Each number is 128 + 24 x the weight over its row's rms, rounded and kept within 0 to 255. Layers, rows and columns count from 0. Numbers have three digits each. The size before them is the row's rms in percent of the matrix's.

# v: layer 7 attention value, 32x64, rms 0.0705, rows 3-31, columns 0-63
# o: layer 7 attention output (transposed), 64x64, rms 0.0877, rows 3-31,35-63, columns 0-63
# gate: layer 7 MLP gate, 192x64, rms 0.101, rows 0-1, columns 0-63
# up: layer 7 MLP up, 192x64, rms 0.101, rows 0-1, columns 0-63
# down: layer 7 MLP down (transposed), 192x64, rms 0.1, rows 0-1, columns 0-63
v3 103:131129163084078170149113149134142090134128160180152141147104122125133123152118145131112096134134162154086091150142161133136086163144126122144095091159137165123129113171143116111124139142145109
o3 099:156120130106152107087115115119141198142108067125082149133121107131134122100125095131149107084117131123158115083119167113103133166133092136120126158124099137126127149170154131155136135136107147
o35 108:078111142154074160143090101162148121110130146126154106148128117126097146126125129119140147141122116191090155105095127141145119116123072142129145104104116149115139110171112112148115118182120137
v4 103:113131150152091098152128113129143130112130099133141131101116129102167141137172150113136101097114079128140164138096139089125156110102140152142198124120120145084132118146130167133179168140134123
o4 086:121143127127142171153095121133126140119173132129117093152148117147146161118120072135103127071143145169123117115163172103115105144155105095103088131130081114155118096129124138129137115157095152
o36 113:117128119139122085104136171115116124154131136170146137117073130144115119124084132118162119157119129116096080134093135132098163104160162093138146153114155160169129172099093105135132122131156134
v5 088:134160160095109070107137137138126103148141123134172136175136132159151157102149123147116146062126099094121113173128176133094117121137166132145144136130119149153137132117120113163147099138102118
o5 073:147127114137117120105119115121135139104108103132114198097136143088161156117118135111074149169150146136084161121127099107143099140114103160137106137106149134108094090164102118147145149093118104
o37 104:158150095148124106122129119143106138173136150110170121171129092140094102117163147114135128110141137127107105107135196110138094085133102124124128151103158165158114143104127105132144103124103178
v6 107:122180099137145129117152128097077114128132128162146137167126093146126111135167125099112091116160122129141125158089087165167187130132106120120172140139135121097160154134145127121161147119115121
o6 097:117153116094103128134126113154159139079137141130099100087121154145059133116085139105126123144142128146181124158126128126139123123106131117132088120106095123098115097120142083189135152143115138
o38 110:119128118115142088135141168148148136121088117144150104146158112165117131130130086134154109152100102138140142139115114091051141114136163110151107150138159136148097138116134155072174122142111115
v7 094:146131169147125165097101142077123115123108122119147158116161069159134147141121137145153132116088122166137117109088129124122140112152100174135124184099128143158154119103121159107139116098151146
o7 094:124114118115169146137101125124117175181166084147116165090131152108116151113097127130106109176167121117099163153132148116107132114159126119098154129152149129136140161150137098127120095090108104
o39 101:157143166129150133084147146097140121180143119110143126105117160120153165153123072132123109150103131128165082124131112123115093110160144101127104094145118120128141098116172176127147152118116162
v8 108:154160146099121149156104098164140154106130106128157135120158165133120155144090100129091101153100160158129087114162140110156136113144105136102146160100155129125125145152115152143198139106114129
o8 073:137115122144096084073136143115103099188156127120112130138087135149082113141152128129146110133161130167173094146084146146153133129118142142140116133097117152116123090113136161090104130122156133
o40 124:141122145151161139136091129105148137120144133122103118138102162093136142095127079087139107173143128127095144097105135115152087120200155083155100148136124134133119113144132125164166118132101118
v9 098:083136171167132126134170134134130150112133176148144112110130115142115171146121142172145101096119104114178174136177140175119121091117139137124115132151127148116127112139145076162137133147136122
o9 076:151146127161118086084107123111101142139128137106114142126112128047130117083097104118141128135148134114105115120094137125111121135151173094157187130145111163101147165160114141124117114118145129
o41 119:162157111115130110118125140162110132078142099165117124133137134153148092117111137123123118127148149125145125134160171147122168099123094145055135098130154126163111136106076131154140107180125140
v10 103:084142132101092166140075147123131197124126128133098187141121096130114152116134117114112137124139116142147137134147070106121125121151151090144136078141134136122150133107113141120142095113157165
o10 067:108155157116118116108122154152105124146109142119150127186083133115119109113104122144094145159091092134117148173080124158130165135143101136129129134174147151158166138159136149085104140152144120
o42 128:157091112088083129135140137103142162117127139106192105150128125145140147115086098140109132125106113102121139125120078164122098118183106124138113107083118134109121128126083130094139119124161157
v11 099:134109153114146148148137199139094144134128127114134177148128133083122136131129146158150167095150123128148122126159130128142083140155111128124131106143190096138105100180172102120133142142111130
o11 083:158131128114095075135132124131134150087082142117118130121125109095112104152148165159111159137155129145143151136143075172137145159139107137135076142139110143187145151095149136097117145106125124
o43 109:146091141125129083123103134140152143104120088121127121146091133126146126120125141142131146113134100111088146152096143132158154122128061149097094097131137101120144151136140142204094098116155099
v12 109:107123153131153128140103138125109148112151112105158128128146134105154156114123175164086142134141135119115077186115121162094119154158117124154121152151109140069080119094111128149143138146157148
o12 074:141125132115114106144137124148096123099166102107157113175057137121135147129166085153127113137094088160139136110105115109198148133141113136147111115166153129145130107151114148120122137165129140
o44 123:088106150146160077150111138152098160161147076125133073131162106100100114130093138113157178125148156163126122144101134142124107087138135144135113102137153119166136119097153125132121138128119140
v13 089:135115129074158108123094144130122165103102169130141162137141112124087091143109103151071109105140106143145112105149168166142160121140120116084112126102129120120089154117148126140086149144143127
o13 089:122122120127136090121135160140126125110128122130094173120081133146097147096137135117127100158143136183154128145068180149145114113125076131150105136122116114130096094173137156157117166118134131
o45 103:067124102113157157131117153161110195108129117131097140124136152089157143133117122153129129111157175090127131133115107154163100140121129141133077103125099108117122156089121142133118116130142083
v14 095:178140099115124134139137137160139166113112121078119162117137108145119095113114152102168113150098113106145112143101136090094109162151119163173119100133148118102095142131167098098157139146108108
o14 082:112105116114122111160100162130111105109138155115141124149099193107151119136124116098090157153129150172133142113150148116124068110111133144123167115157117171145105113088094171111132107120138119
o46 117:135109119149116081150131125084158156121108089133095131136126125116116144129107147107112174148087102096102125086084124117151173162106106150148115124110139131087117129168127125181120140139126160
v15 104:155133105128155154135132170048124135109147126101138110101123096136148120140108139123137110156103134145139141138142135109113147077107116161122120105119157170116126130164145140169095078140173104
o15 082:105143129135103130124106118120150114164157100149169118136121128180139110105109137150138102125140154113149095058107129101113118166158125116137101145108132133105105130168180143155128112148073147
o47 132:173121153107139143094148150090135158116173102125109138114148173110109151179079150137120171111101155150124131128168116100128151115086147106104153107138116112094150107118097123129134116142139148
v16 109:125165126074123123127146116129143130097116139179098105156151100139133136133143134101138171149130110109137127098153119101104126140155112120170099111149134121110177061125090165126114093111114152
o16 082:110099160156143110140135130118089102084146128105114140165089134143178127144125134139115146110140146157102128163164156120188111128130115097130111142141114133177104116110112157117105143131193122
o48 126:161121164109097121147128130126157100107137179111146117112147124133137144137161090129109092093103117169129126114159083115076129142138061132109143123112112153129116105141151133094130114157090150
v17 102:130162161101115133155149155135149091143157108110117163107102100119118110145158131150129136156182133137128101128172129115080164103137134145119099177165120114148114173123108151118099125158159139
o17 089:130157129115143101148109096175126132073124145097116091137153166112157130094066149115094154127137116146148157180120140124114122146129123105142117122121090083119099102143127081142132123148127127
o49 122:147105180149134177124133130093096103155156067141139156134131119118095105133113124131150156104161105135123121096158124177153108090138129160108150114123085117109155103116140149129117138125168139
v18 118:100089105089125139113158131117133160137140097129141118154120144127150078127165135134104141142118120143056109130114107105104148141090114103087112097131077140135152132111118082147141169130154139
o18 078:180147169158082121140093127150102112196170126141156138101115123145101121114114100143126104169174110132152138117128133162138125135124141093149150155120139124155138139130146152111149078139124114
o50 133:054094107103117142170135121158135104136095133102125127129158077129100116123105181150142157132134104146129158159120117128085124142109163139145157164113114150113131098101114104112140104112143121
v19 100:153088124115061149199110120167142138145124147105121124153134127126134170122169121118078133135149103140122133094092119112095124108163120139152148143142091129146116167133116087147123128129121122
o19 071:095104137152163136162112136115125113138187121121121136123140115130134118194142123135166117119147127091124129148164115124153145150092126108111091098163146104136084142077137128100105126125183128
o51 115:151121077120115120144127120099119139113136095129161141189099124162081122109127139155146125157184112144131117079125156162126075114147117122163159164119101120092152117136122145143140128128112134
v20 099:110153146159135087112103129149161110172123074132110137145134127111121142151140133135076119130124098131142123077143180126131201097148131071115131106133148142138134115129129135141129164105115126
o20 086:123120126112102149125155114104182127114099142158125126124081141166113128119094084084117116140140140165147124148134163186148116116129148113129115130144099163111123118138147185137149137148097176
o52 101:106144096100111132119121154138072154159129184144140151142112159125106117076132108161162080099156130125106147131129122175146118123134126140086118136116124101176125124136147129132150082111136104
v21 092:085090146132108121137152157165096086097107147115089109159112089109114102133077104145128131127160117149152156128131128109130121094123104129109164128123091119112172112154115124126136155089130083
o21 092:163116124115142120133119083157103216138124125092171115123128131142131149104112142143120174113136099112166146102119141120115144184139086088130131112155123114140161148118152123129097116146126121
o53 094:122125134064127132113169135125129135063133119162076158166114120145105138122148131137142048148143134115147121132168125135140155133120159117108126181126125141145126103143116122148152114128115097
v22 091:106124119130138129112103142174097142103121108135107116109149126140107125141165139118117160078082108106089123174143100174127163168142107133153116123116177158119139162132156168141144106116116101
o22 076:149149147137154165105111120134119082155141124162184143080144140153143118121087152109128139125163121089142098107127134102107081097154145102135150126097139087081118129132120127144083133130136134
o54 107:096088133151138059142113147120170175113141157118146068132138127099175121102139124115134160110121152117116115131119091127116118140129088136145103120144148120172091130101161146096129120119133110
v23 098:158169101084153173161139122127108104114119157110148142145153163119153103110160093132152125135138156146133143107138142135091106133102154140091161081120091188126168138119136126119135139132128104
o23 093:098117110104119087089124127123136156127115104126114151097109123086128153126118164126109119138126127144146118163069138155138136121158111152138065093128140104140104134132127116136099186070155118
o55 119:150106124108108139111140117106156109133124158130109144148125135121119111153111189100146131140106137138128149129111126082128127130094164105163197189116131141105109084127089090151134140125145163
v24 111:094180102178129117139122132102156169097127157101136165136107068132121115107130143129139080131105083152067149135141108131124141106137123091127122109099120133130117099147161115117124114138105132
o24 059:128132117124148144139149117136132115110120098100073144136158139070121127171134128130134149113189137146137172187150128126139144110113148127116126093140137098113108088092127063110126150120131119
o56 137:131115119105135116152121180118114166158140150148115118130151110144142129149064110141094141140076133133150140155123117125134150148115136131096067118098104147106133135174093121136152070152117115
v25 096:098102128099155127110114084132125109118099171076156126106119127132107089145146097115130101168087161142124130111082099134109121121153125120126164128108109114139103125119140144117099088062128143
o25 080:193137135131106128088107140109117172134123098095061172147140089072149140112126095111126144100135145108112113118130117132169116164107109160120108117124135145125138138115113112151156144151121136
o57 115:111101078110123124129161125077121135139154137097097150092165166107133157119148134114104133149131127095178129144133082131133125156171161122142127132144126121098116105110159170110127153079126106
v26 088:115141120154155089081133152114089156118105152144147136120101164131146171156110133139102135103122115150151143125126145136135126077076131168156186108104110177149120121126123126136110141107117095
o26 084:147112170120151133151082134150141155184110120107123115127092107129110080111132162161123118105132124129128149114132125162150152167109108170151117138121067128168107128147171112147103124139148108
o58 101:134162062127123106099151126129102114092145183143125156144107169129128145124102146116105142148153164108145093157138151115124126109122152084101130118139178129157108163088093141118145114135121132
v27 085:091111128138139119126129127144158137092091109153101120137144140139122139104145080121133102160132165103149135150100127084169151140117106176104065124135163135165093114124104100155103118128099128
o27 090:129159146145163131142095124126116133151145111137175138176140114125129157165117143191136141164099120137106145155127143155126126111126192147098152120108094071118116121118113153094152140116103133
o59 086:142121120085135171135129076145159148090146142128122138130150156113134128113184122087101073130137117137160179107142132107147149140128072162149110131162148136098134127135156116139136116132129095
v28 105:159154139140118119147124148156085161169125163104135120123108081108156133114125149094148075144103107162135118116162113095127123111122138113074129127154129082121123141095108161091160145140122148
o28 081:157122143157123094102123132099136131123092148139118158131143144111133117158164165122128137143124147115124115110098124161165118112099128225159144116144148125120100155119135171104140171109133099
o60 126:137128153140141118129146161081107110168106088140139158136084094143116124128116047153166121141099097125118112150141101155115167145146160134145125132113124119135164126152089146129133130145167119
v29 096:130153105131135115159156141123173088157120135121105132148107147114135133143076112139144108103094105155093126149129096138162146178119113168105121119130138112114067094164132149098140144096136095
o29 079:097142117113127157125102154140105140150162103122118088131139093132141091099087136144104115100139140096119149075159131113085136165150113076117114134141127161104148115143144095139135112189119134
o61 114:090133148168137137164106139110145104149074155135106142145097166109128139134174098084139118123119099147110154171111126106182159146111153154110101131138128146145114130174123151120099126147124115
v30 093:107132103117154150111133196128119136117100136115159113132156125129140145120125140127130092101127185146125142093136132138116147155123085153090144137113115096102124137071074095108167111150099126
o30 095:115117125134138116134124158130108121156107137143146185173102172118158120144158147131102150163103095119086143125069107145149093126152088156119124131115176103138137138126132162121114151109150093
o62 098:114131116109166097119104119134149101146098088150112120093164118127112123108154106114171094138129107149184127169107153093087175121118176127147102132140138097135120116162145131147163146135111122
v31 098:091153106104133119125128143103146118121126137115145087115141176131127149113148185095158128115120173170143111146111116125133125084180096144130090155194120126114131134138166150144139114135118143
o31 084:156135136119134167202103121107124109173121124144117158139131063120152102141138111112126141077117160089114096136157130136088148141102135164144165141122129124119125140150103122162141110103131137
o63 110:139129174116134078107130175135129107112152069127117084127143121124075116151125107084141137086140127169152161114137134075126104081138116139130117121140116125127129089141139124128142151160129142
gate0 072:197170107109123110103133147118142104114125121142113112144130146126173146119138096121116095131134155070168088108144143104133142135134162098112075129174143116138122158116128145140137125077119126
up0 087:092116144149097132151098141143128118134109125074126129177135076131130120139105139159139185089153137151099123140087145116123119154090129162134126140131055154100140134138107114136119110113144133
down0 083:161120105091140115121142141115127116116136116158167115095136201141133143120137151110146086182103116103130139150165116134114164089177136119098115100141168108142112110108130144135125162106108138
gate1 122:122090102135114112160102124073089161126139134158122120109135158122111121129130085112161170172135143125121150191128160122147118119147092130098170119105127096109144124119147122095161162129120116
up1 106:115112094142148147094121191175125148151098129142143109130141122147129140158132119107064109127134123130119116090107156101113149172091169106148161131151166143118134124155115174121138129139122153
down1 104:119121149116098136137129095079123103097144147179113127083133108086132115151095145155142110116115145188120117132094168133103170151162118084118140125137129136108149161107151119112116120124116088